Weights of a small transformer language model.
Size: width 768, vocabulary 39128.
Architecture: LayerNorm before each block, learned positions, no biases in attention or MLP, tied embeddings.
Each number is 128 + 24 x the weight over its row's rms, rounded and kept within 0 to 255. Layers, rows and columns count from 0. The size above them is the row's rms in percent of the matrix's.

# layer 2 MLP down (transposed), 2304x768, rms 0.0316, rows 608-620, columns 640-767
size [ 95 103 101 107  81  91 107  86  97 100  86 112 103]
[[123 100 108 116 154 141 134 158 116 104 102 120  90 124 160 127 143 104 103 121 131 103 121 101 114 128 160  98 139 127 136 167 132 154 105 127 136 156 139 161 145 165 143 169 128 112 186 111 168 104 140  88  83 102 121  98 159 130 133 136 106 137 102 128  86 129 112 145 171 180 117 140 132 119  88 171 126 117 150 146 130 166 125 105 159 148 161 146 124 130 103 106 111 134  99 127 159 146 111 152 131 110 162 135 134 131 104  95 109 141 137 192 140 156  73 119  94 148 127 146 117 132  97 149 140 121 107 144]
 [155 107 142  89 103  93 121 186  81 111 173 111 120 137 155 150  96 152 123 123 158 137 114 149  87 138 133 149  89 107 130  73  99 170  95 162 113  71 144 134 125 118 135 132 162 146 110 144 148 154 171 127 115 109 157 103 139 158  98  86 125 106 118 114 123 119 170 141 137 110 137 136 101 106 142 149  81 147 125 148 101 162 166  83 116 125 107 112 161 115 118 162 136 121 128 147 176 121 126 132  81 133  86 133 128 127 116 115 106 139 114  95 167 125 127 117 162 116 145 110 144 181 128 141 118 141 143 144]
 [ 95 118 110 122 131 138 109 170 100 109 126 148 123 148 104 137 141  77 143  99 117 120 122 130 100 112 130 108 151 111 190  99 143 104 109 125 144 135 148 122 153  92 125 129  96 118 112 138  76  89 137 121 121 104 140 154 146 164  96 117 130 107 103 138 111 116 140 104 144 153 127 125 118 121 159 129  91 140 131  92 112 176  35 154 135 165 158 136 138 111 126 136 141 111  83 120 136 114 136 145 104 152 123  87 108  92  79 141 133 158 142  87 138 119 123  80 135 171 131 161 161 102  99 123 145 132 126  91]
 [104 179 106 129 156 158  79  87 129 118 146 121 120 154 128 100 121 109 124 130 132 153 118 152 149 117 134 128 146 107 109 109 149  92 114 102 102  74  98 153 172 113 151  89 122 111 144 154 106 127 131 131  65 113 111 136 149 155 111 115 152 102 147 186  82 126 110 119 116 135 157 100 109 119 123 140 188 133 136 134 148  96 159 151 125 128  88  82 140 103 138 129 173 123 137 130 129 153 144 142 124  97 105 111 102 110 149 150 123 123 112 161 145 106 125 171 121 141 105 108 133 134 110 124 126 106 118 126]
 [135 153  96  94 112 155 160 130 126  96 111 114 106  76 113  92 101 142  58 118 139 152 118 127  84 144 152 130 160 123 112 120 118 119 142  96 139 128 125  95  93 143 128 141 100 160 121 165  85 110 125 124 104 118 117 124  78 142 152 164 194 138 126 125 127 115 145  92 142 134 125 128 152 128  87  93 169 142 108 117 144 137  90 136 101 140 117 159 111 102  87  81 130 147 149 120  86 136 112 193 130 150 154 104 142 144 144 114 110 100 121 104  88  99 120  80 109 132 164 133 107 133 118 150 143 179 119 107]
 [129  94 170 133 112 146 124  96 103 129 122 142 158 162 127 156  86 152 187 173 180 120 102 148 107  98 107 130 113 147 158 112 187 126 134 145 130 132 118 128 113 156 106 171 157 175 165 141 113 135 134 127 128 142 101 125 117 163 147 114 149 138 158 155 131 131  58 124 118  96 111  57 116 126 111  95 186 113 116 156 147 142 146  64 157 156 119 113 116 122 117 116  93 141 137 112 136 132 198 136 132 164 139 165 123 103 149  77 132  97 154 108 162 114 102 111 123 120 126 170 153  78  98 152 153 175  91 126]
 [142  96 139  75 116 151 147 148 132  89 158 139 157 119 121 145 137 156 142 106 113 130 147 147 177  99 171 112 131 171 136  95  96 142 155 161  95  65  94 114 114 134 126 104 134 145 111 160 117 172  98 143 130  93 127 113 145 162 194 161  89 114 109 130 144 124 126 138 135 122  98 151 137 156 164  92 109 142 161 123 152 148 141 168 137 136 117 109 120 165 103 148 141 111 104 134 151 107 133 162 144 160 153 110 156 131 120 147 154 122  89  84 141 161 144 125 178 129  97 139  79 146 108 100 109 117  97 140]
 [100 127 123 124 155 156 153 146  94 172 110 114 136 134 175 111 145 156 125 119  79 166 127 125 131 113  67 111 134 142 130 141  95 167 105 111 129 138 116 139 142 135 115 120 192 165  86 190 155 155 163 161 123 112 100 113 158 148 159 152 111 118 107  97 122 134 116 148 169 100 122 109 147  91 161 114 144 165 162 114  89 144  91 137 172 167 159 119 121 185 127 137 146 128 102 113 147 127 136 117 144 155 122 128 138 133 128 136  95  98 130 105 133 120 127 142 114 119 128 134 155 112 109 116 110 179 152 134]
 [ 71 131 128  73 122 144 115 146 138 114 109 126 165 135 153 132 106 110 114 116  95 116 142 120 128 111 121 118 133 129 117 166  96 143 147 111 146  95 117 136 135 168 181 171 156 140 112 152 141 176 103 149 169 121 122  90 151 120 131 119 103 134  94 150 117 122 133 112 134 159 105 102  95 143 156  95 101 107 121 105 124  88 147  97 148 172  98 120 119 161 113 156 133 126 122  99 125 142 107 105 125 117  92 131 137 111 145 139 137 137 138 125 133 151 153  95 138 156 144 117  87 154  99 115 136 136 121 105]
 [132  94 177 152 129 116 114 114 158 114 149 120 138 119 113 152 130 109 140 159 145 141 131 149 163 142  81 153 130 127 154 180 134 116 155 113 114 134 101 116 137 154 137 120 137 124 142 123 116 128 127 126 140 156 114 156  95 134 130 155 155 105 152 147 121 133  99 129 115  80 126 112 142 141 141 159 107 106 144 143  99 144 121 116 115 122 159 167 153 137 158  86  56 147 125 138  69 107 141 114 120 105 157 126 167 122 125 144 178 160 130 142 176 128 136 157 120 149 132 188 146  65 100 143 106 158 144 187]
 [102 132 103 151 120  86 123 130 149 122 141 105  92 119 129 170 131 123 107 162  91  52 130 137 146 107 160 130 142 164 127 144 110 102 130 171 151 134 128 100  81 145 155 145 140 130 136 129  95  76 144 169 106 136 147 212 107 174 170 114 154 105 129 130 157 163 128 133 114 102 102 125 120 125 128 120  77 128 132 126 153  59 132 100 164 131 165  84 114 105 129 123 108 108 112 104 130 145 120 103 103 146 126 119  91 107 108 116 161 114 131 131 116 150 138 142 146 135 130 110 137 116 128  70  82 118 158 115]
 [100 142 142 117 102  98 116 138  89 106  83 178 125 120 108 170 140 131 165 154 116 136 116 132 120 153 131 148 160 142 129 138 127 127 122 111 103 148 157 130 169 169 132  97 118  99  88 141 163 152 113 141 136 143 120 105 115 116  89 114 130 120 118 141 115 128 151 143 121 101 175  88 122 161 151 149  94 150 115 151 104 135 103 101 144 121 107 160 160 102 135 119 151 121 129 112 143 117 124 134  96 125 124 142 136 133 130  80 116 126 159 169 120 174 113 151 105 132 128 108  47 166 128 133 126 156  86 134]
 [130 116 130 117 164 115 121 151 128 107 109  92 130 157 104 130 153 109 122 134 136 146 189 113 131 114 112 172 110 177 134 128 111 132 198 135 158 130 129 104 162 127 178 102 130 110 142 163 147  78 141 136 109 145 143 137 127 134 101 126 142 107 128 133 105 131 140 173 146 139 107  90 130 101 156 120 139  82 101 104 118 121  90 117  70 126 134 116 103 112 117 118  72 137 113 138 135 151 136 151 136 144 115 100 135 106  99 143 129 149 141 125 108  80  86 113  98 115 126  88 102 124 152  96  98 148 133 130]]
# layer 2 MLP up, 2304x768, rms 0.0673, rows 609-620, columns 640-767
size [ 98 101 104 100 102 103  95  94 104 101 108 100]
[[130  89 148 135 147 177 149 137 116 128 124 185 144 127 129 117 137 129 128 114 116 123  96 118 141 106 117 128 144 123  90 119 172 146 163 135 111 156 116 157 125  91 124 131 132 151 143 145 159 118 167 130 118 165 122 147 165 164  77 124 133 148 103 134 167 137 139 142 163  73 120 155 100 150 138 136 136 130 152  92 145 159 111 130 111 149 162  85 105 159 151 104 158 130  92  95 133 150 159 141 151 106 130 137  97 143 133 147 155 115 179 130 119 154 175 135 107 110 154 168  79 166 125 122  77 110 116 132]
 [118 118 138 126 131 155 140 148  93 102 132 158 133 147 111 143 150 122 171 143 163 144 113 167 163 120 139 107 131 115  83 130 150 121 136 130 139 119 136  85 121 106 106 137  97 125 140 127 120 137 145 147 112 143 112 141 124 146 120 121 119  88 155  97  85 106 168  68  99 132 150 126 147 129 158 121 125 101 110 151  93 119  79  89 117 141 183  99 176 132 125 111 148 109  94 100 174 163 129 131 115 124 133 111 117 103 114 188 136 110 148 153 135 119 150 158  96 155 143 173 147 134 108 140 104 144 157 105]
 [ 97  66 120 165 162 112 109 123 122 107 130 146 129 151  88 113 122 157 101 138 133 154 144 136 127 145 130 120 105 130 108 100 129 127 135 151 116 130 162 173 103 138 128 141 106 106 134 102 138 110 139 161 143 101 130 152 121 131 106 109 107  72 140 144 122 137 112 123 131 113  91 110 104 131 139 109 112 125 116 113 143 147 143 111 161 163 145  89 119 129 121 103 109  99 129 135  93 139 166  99 150 102 128 120 149 141 173 109 116 118 151 144 165 132  97 157 144 144 138 128 131 120 174 133 153 141 159 107]
 [150 110 113 118 117 130 135 165  89  93 114 168  96 166 136 128 134 137 169 157 150 127 156 148 100 117 143 137 142 133 106 155 159 120 123 144 133 115 125 111 122 136 207 132 169 126 130 108 106 177 131 132 171 139 130 141 119 132 131 137 127 126 130 124 141 147 125 104 128 107 146 110  97 129 149  91 114 146 130 114 146 186 129 106 124 147 125 148 145 148 109 139 110  88 111 195 177 121 126 112 122 131  94 124 111 152 116 106 121 113 150 184  61 130 200 182 101 160 119 114 125 145 161 131  83 117 124 140]
 [152 119 134 110 133 150 148 151 118 128 150 149 151 156 127 155 106 122 113  92 154 114 101 139 175 165  76 108 122 123 159 105 144 149 132 103 153 126 129 140 107 192 139 124  94 133 108 116 102 154 146 108 141 108 115 125 123 129 120 128 153 104 106 129  78 126 127 129 116 126 155 152  84  98 139 114  87 125 120 117  96 121 109 172 133 112 123 158 116 157 138 107 161 129 115 153 190 126 140  93 130 130 124 111 147  94 177 117 129 164 111 137 148 176 105 145 156 147 174 133 167  99 143 111 141 152 126 110]
 [149  92  53 161 156 110 135 192 159 123 122 136 149 105 104  90 117 157 113  83 123 168 174 153 146 129 166 194 138 125 106 107 120 155 136 113 133  89 140 150 135 152 102 177 125 106 154 123 138 151 161 116  57  78 112 132 140  81 107 126 172 115 119 141 155 120  94 123 114 146 154 141  87 159 141 122 147 129 138 187 133 112 130 139 105 168 112 144 125 125 158 151 112 130 118 130 147 145 101 164 111 106 137 134 146 144 133 139 118 101 150 138 147 127 148 133 142 118 165 147 104 132 136 100 106 112 152 152]
 [127 157 130 134 130 133 151 153 129 141 133 110 164 167 134 110 133 119 165 133 127 114 174 106 108 122 147 147 134 137 136 135 148 114 132 153 135  81 134  76 127 161 158 122 149 167 126 137 142 119 119  91  96 135  99  91 116 168 150 119 173 148 120 125 142 129 108 138 102 135 133 174 107  99 129 163 137 173 129 116 153 131  91  96  91 115 135 141 139 131 149 179 134 135 132 102 115 128 146  94 116 125 122 108 115 135 125 135 140 132 127 125  98 131 130 141  77  85 123 144 169 111 111 134 158 132  83 146]
 [123 117 106 104 128 127 134 156 103 102 120  91 102 158 117 179  98 127 137 127 108 155 146 124 104 112 123 136 106  90 130 115 142 122  98 149 142 151 133 130 136 162 100 130 114  97 164 110 137 110 165 123 128 126 142 113 125 128 124 138 145 156 115 110 137  98 102 104 152 150 134 119  96 154 128  74 109 139 131 141  68 121 143  67 139 133 120 148  92  97  88 140 194 151 128 153 159 149 155 134  75 143 108 180 137 114  94  97 126 129 112 135 126 150 139 118 144 150 139 122 107  84 110 141 124 118 109 132]
 [101 142 119 131 132  95 140 109 150  84 126 135 179 162 129 157 195 166  85 107 129 122 131 154 148  96 161 133 143 185 154 161 134 103 113 133 110 130 147 155 128 151 164 126 108 111 115 144  99 157 120 154 133 113 114 120 140 165 146 171 132  67 135 136 112 146 118 144 122 149 121 134  90 125 143 117 103  89 116 160 131  81 138 150 119 125 118 117 111 125  99 166  91 140 163 111 103 122 150 120  87 140 140 125 146 130 130 169 112 155 139 153 143 122 151  99  72 131 175 149 113  79  78 118 131 116  91 127]
 [136 128 124 150  86  81 121  78 127 131  95 101 137 127 161 115 152 160 126 123  62 140 128 125 155  89 156 112 123 160 116 149 117  85 157 198 139 114 110 112  91 149 125 128 154 143 161 149 133  53 131 135 116 146 142 187 104 112 134 119 158 132 114 109 123 150 132 143 148  97 105 166 170 107 140 128 131 134 121 169 156 139 137 183 104 123 109 130 174 169 117 149 104 120 140 150 168 106 114  97 132 123 149 152 121 166 101 111 158 105 102  65 100 141 164 157 116 118 123 130 167 121  90  88 104 132 111 147]
 [ 80  79 109 164  84 107 185 189 116 107 100 131 144 150  84 136 151 138 127 132 121 151  85 152 151 109 118 118 133 108  68  92 162 138 182 116 126 164 130 171 143 159 145 110 105 139 176 148  99 164 118 143  96 116 167 161  99  87 113 184 112  56  73 126 132 165 115 147 136 116 119 147 125 159 146 124 117  88 114 141 106 190 111 142 108 144 118  89 144 168 114 119 139 131 133 111 138 110 121 127 129 154  95 163  99 127 101  90 123 138 138 114 121 119 100 140  26 138 171  63 153 123 145 129 125 140 124 102]
 [153 152 130 103 133 119 130 159 123 116 176 121 132 133 131 142 145 158 138 134 120 133 127 149 108 110 130 116 150 121 120 144 101 124 150 139  98 140 106 123 145 114  89 146 131 117 111 129 137  95 129 109 151 147  77 109  96  99 122  93 161  91 126 109 104 135 162 108 127  97 111 139  96 171 105 107 139 111 146 152 133 130  83 136  75 168 122 158 143 115 126 100 138 128 157 147 150 110 114 145 112 117  89 146  89  99 197 112  95 161  82 126 124 139 149 155  96 112 121 143 128 128 141 134 114 128 102 140]]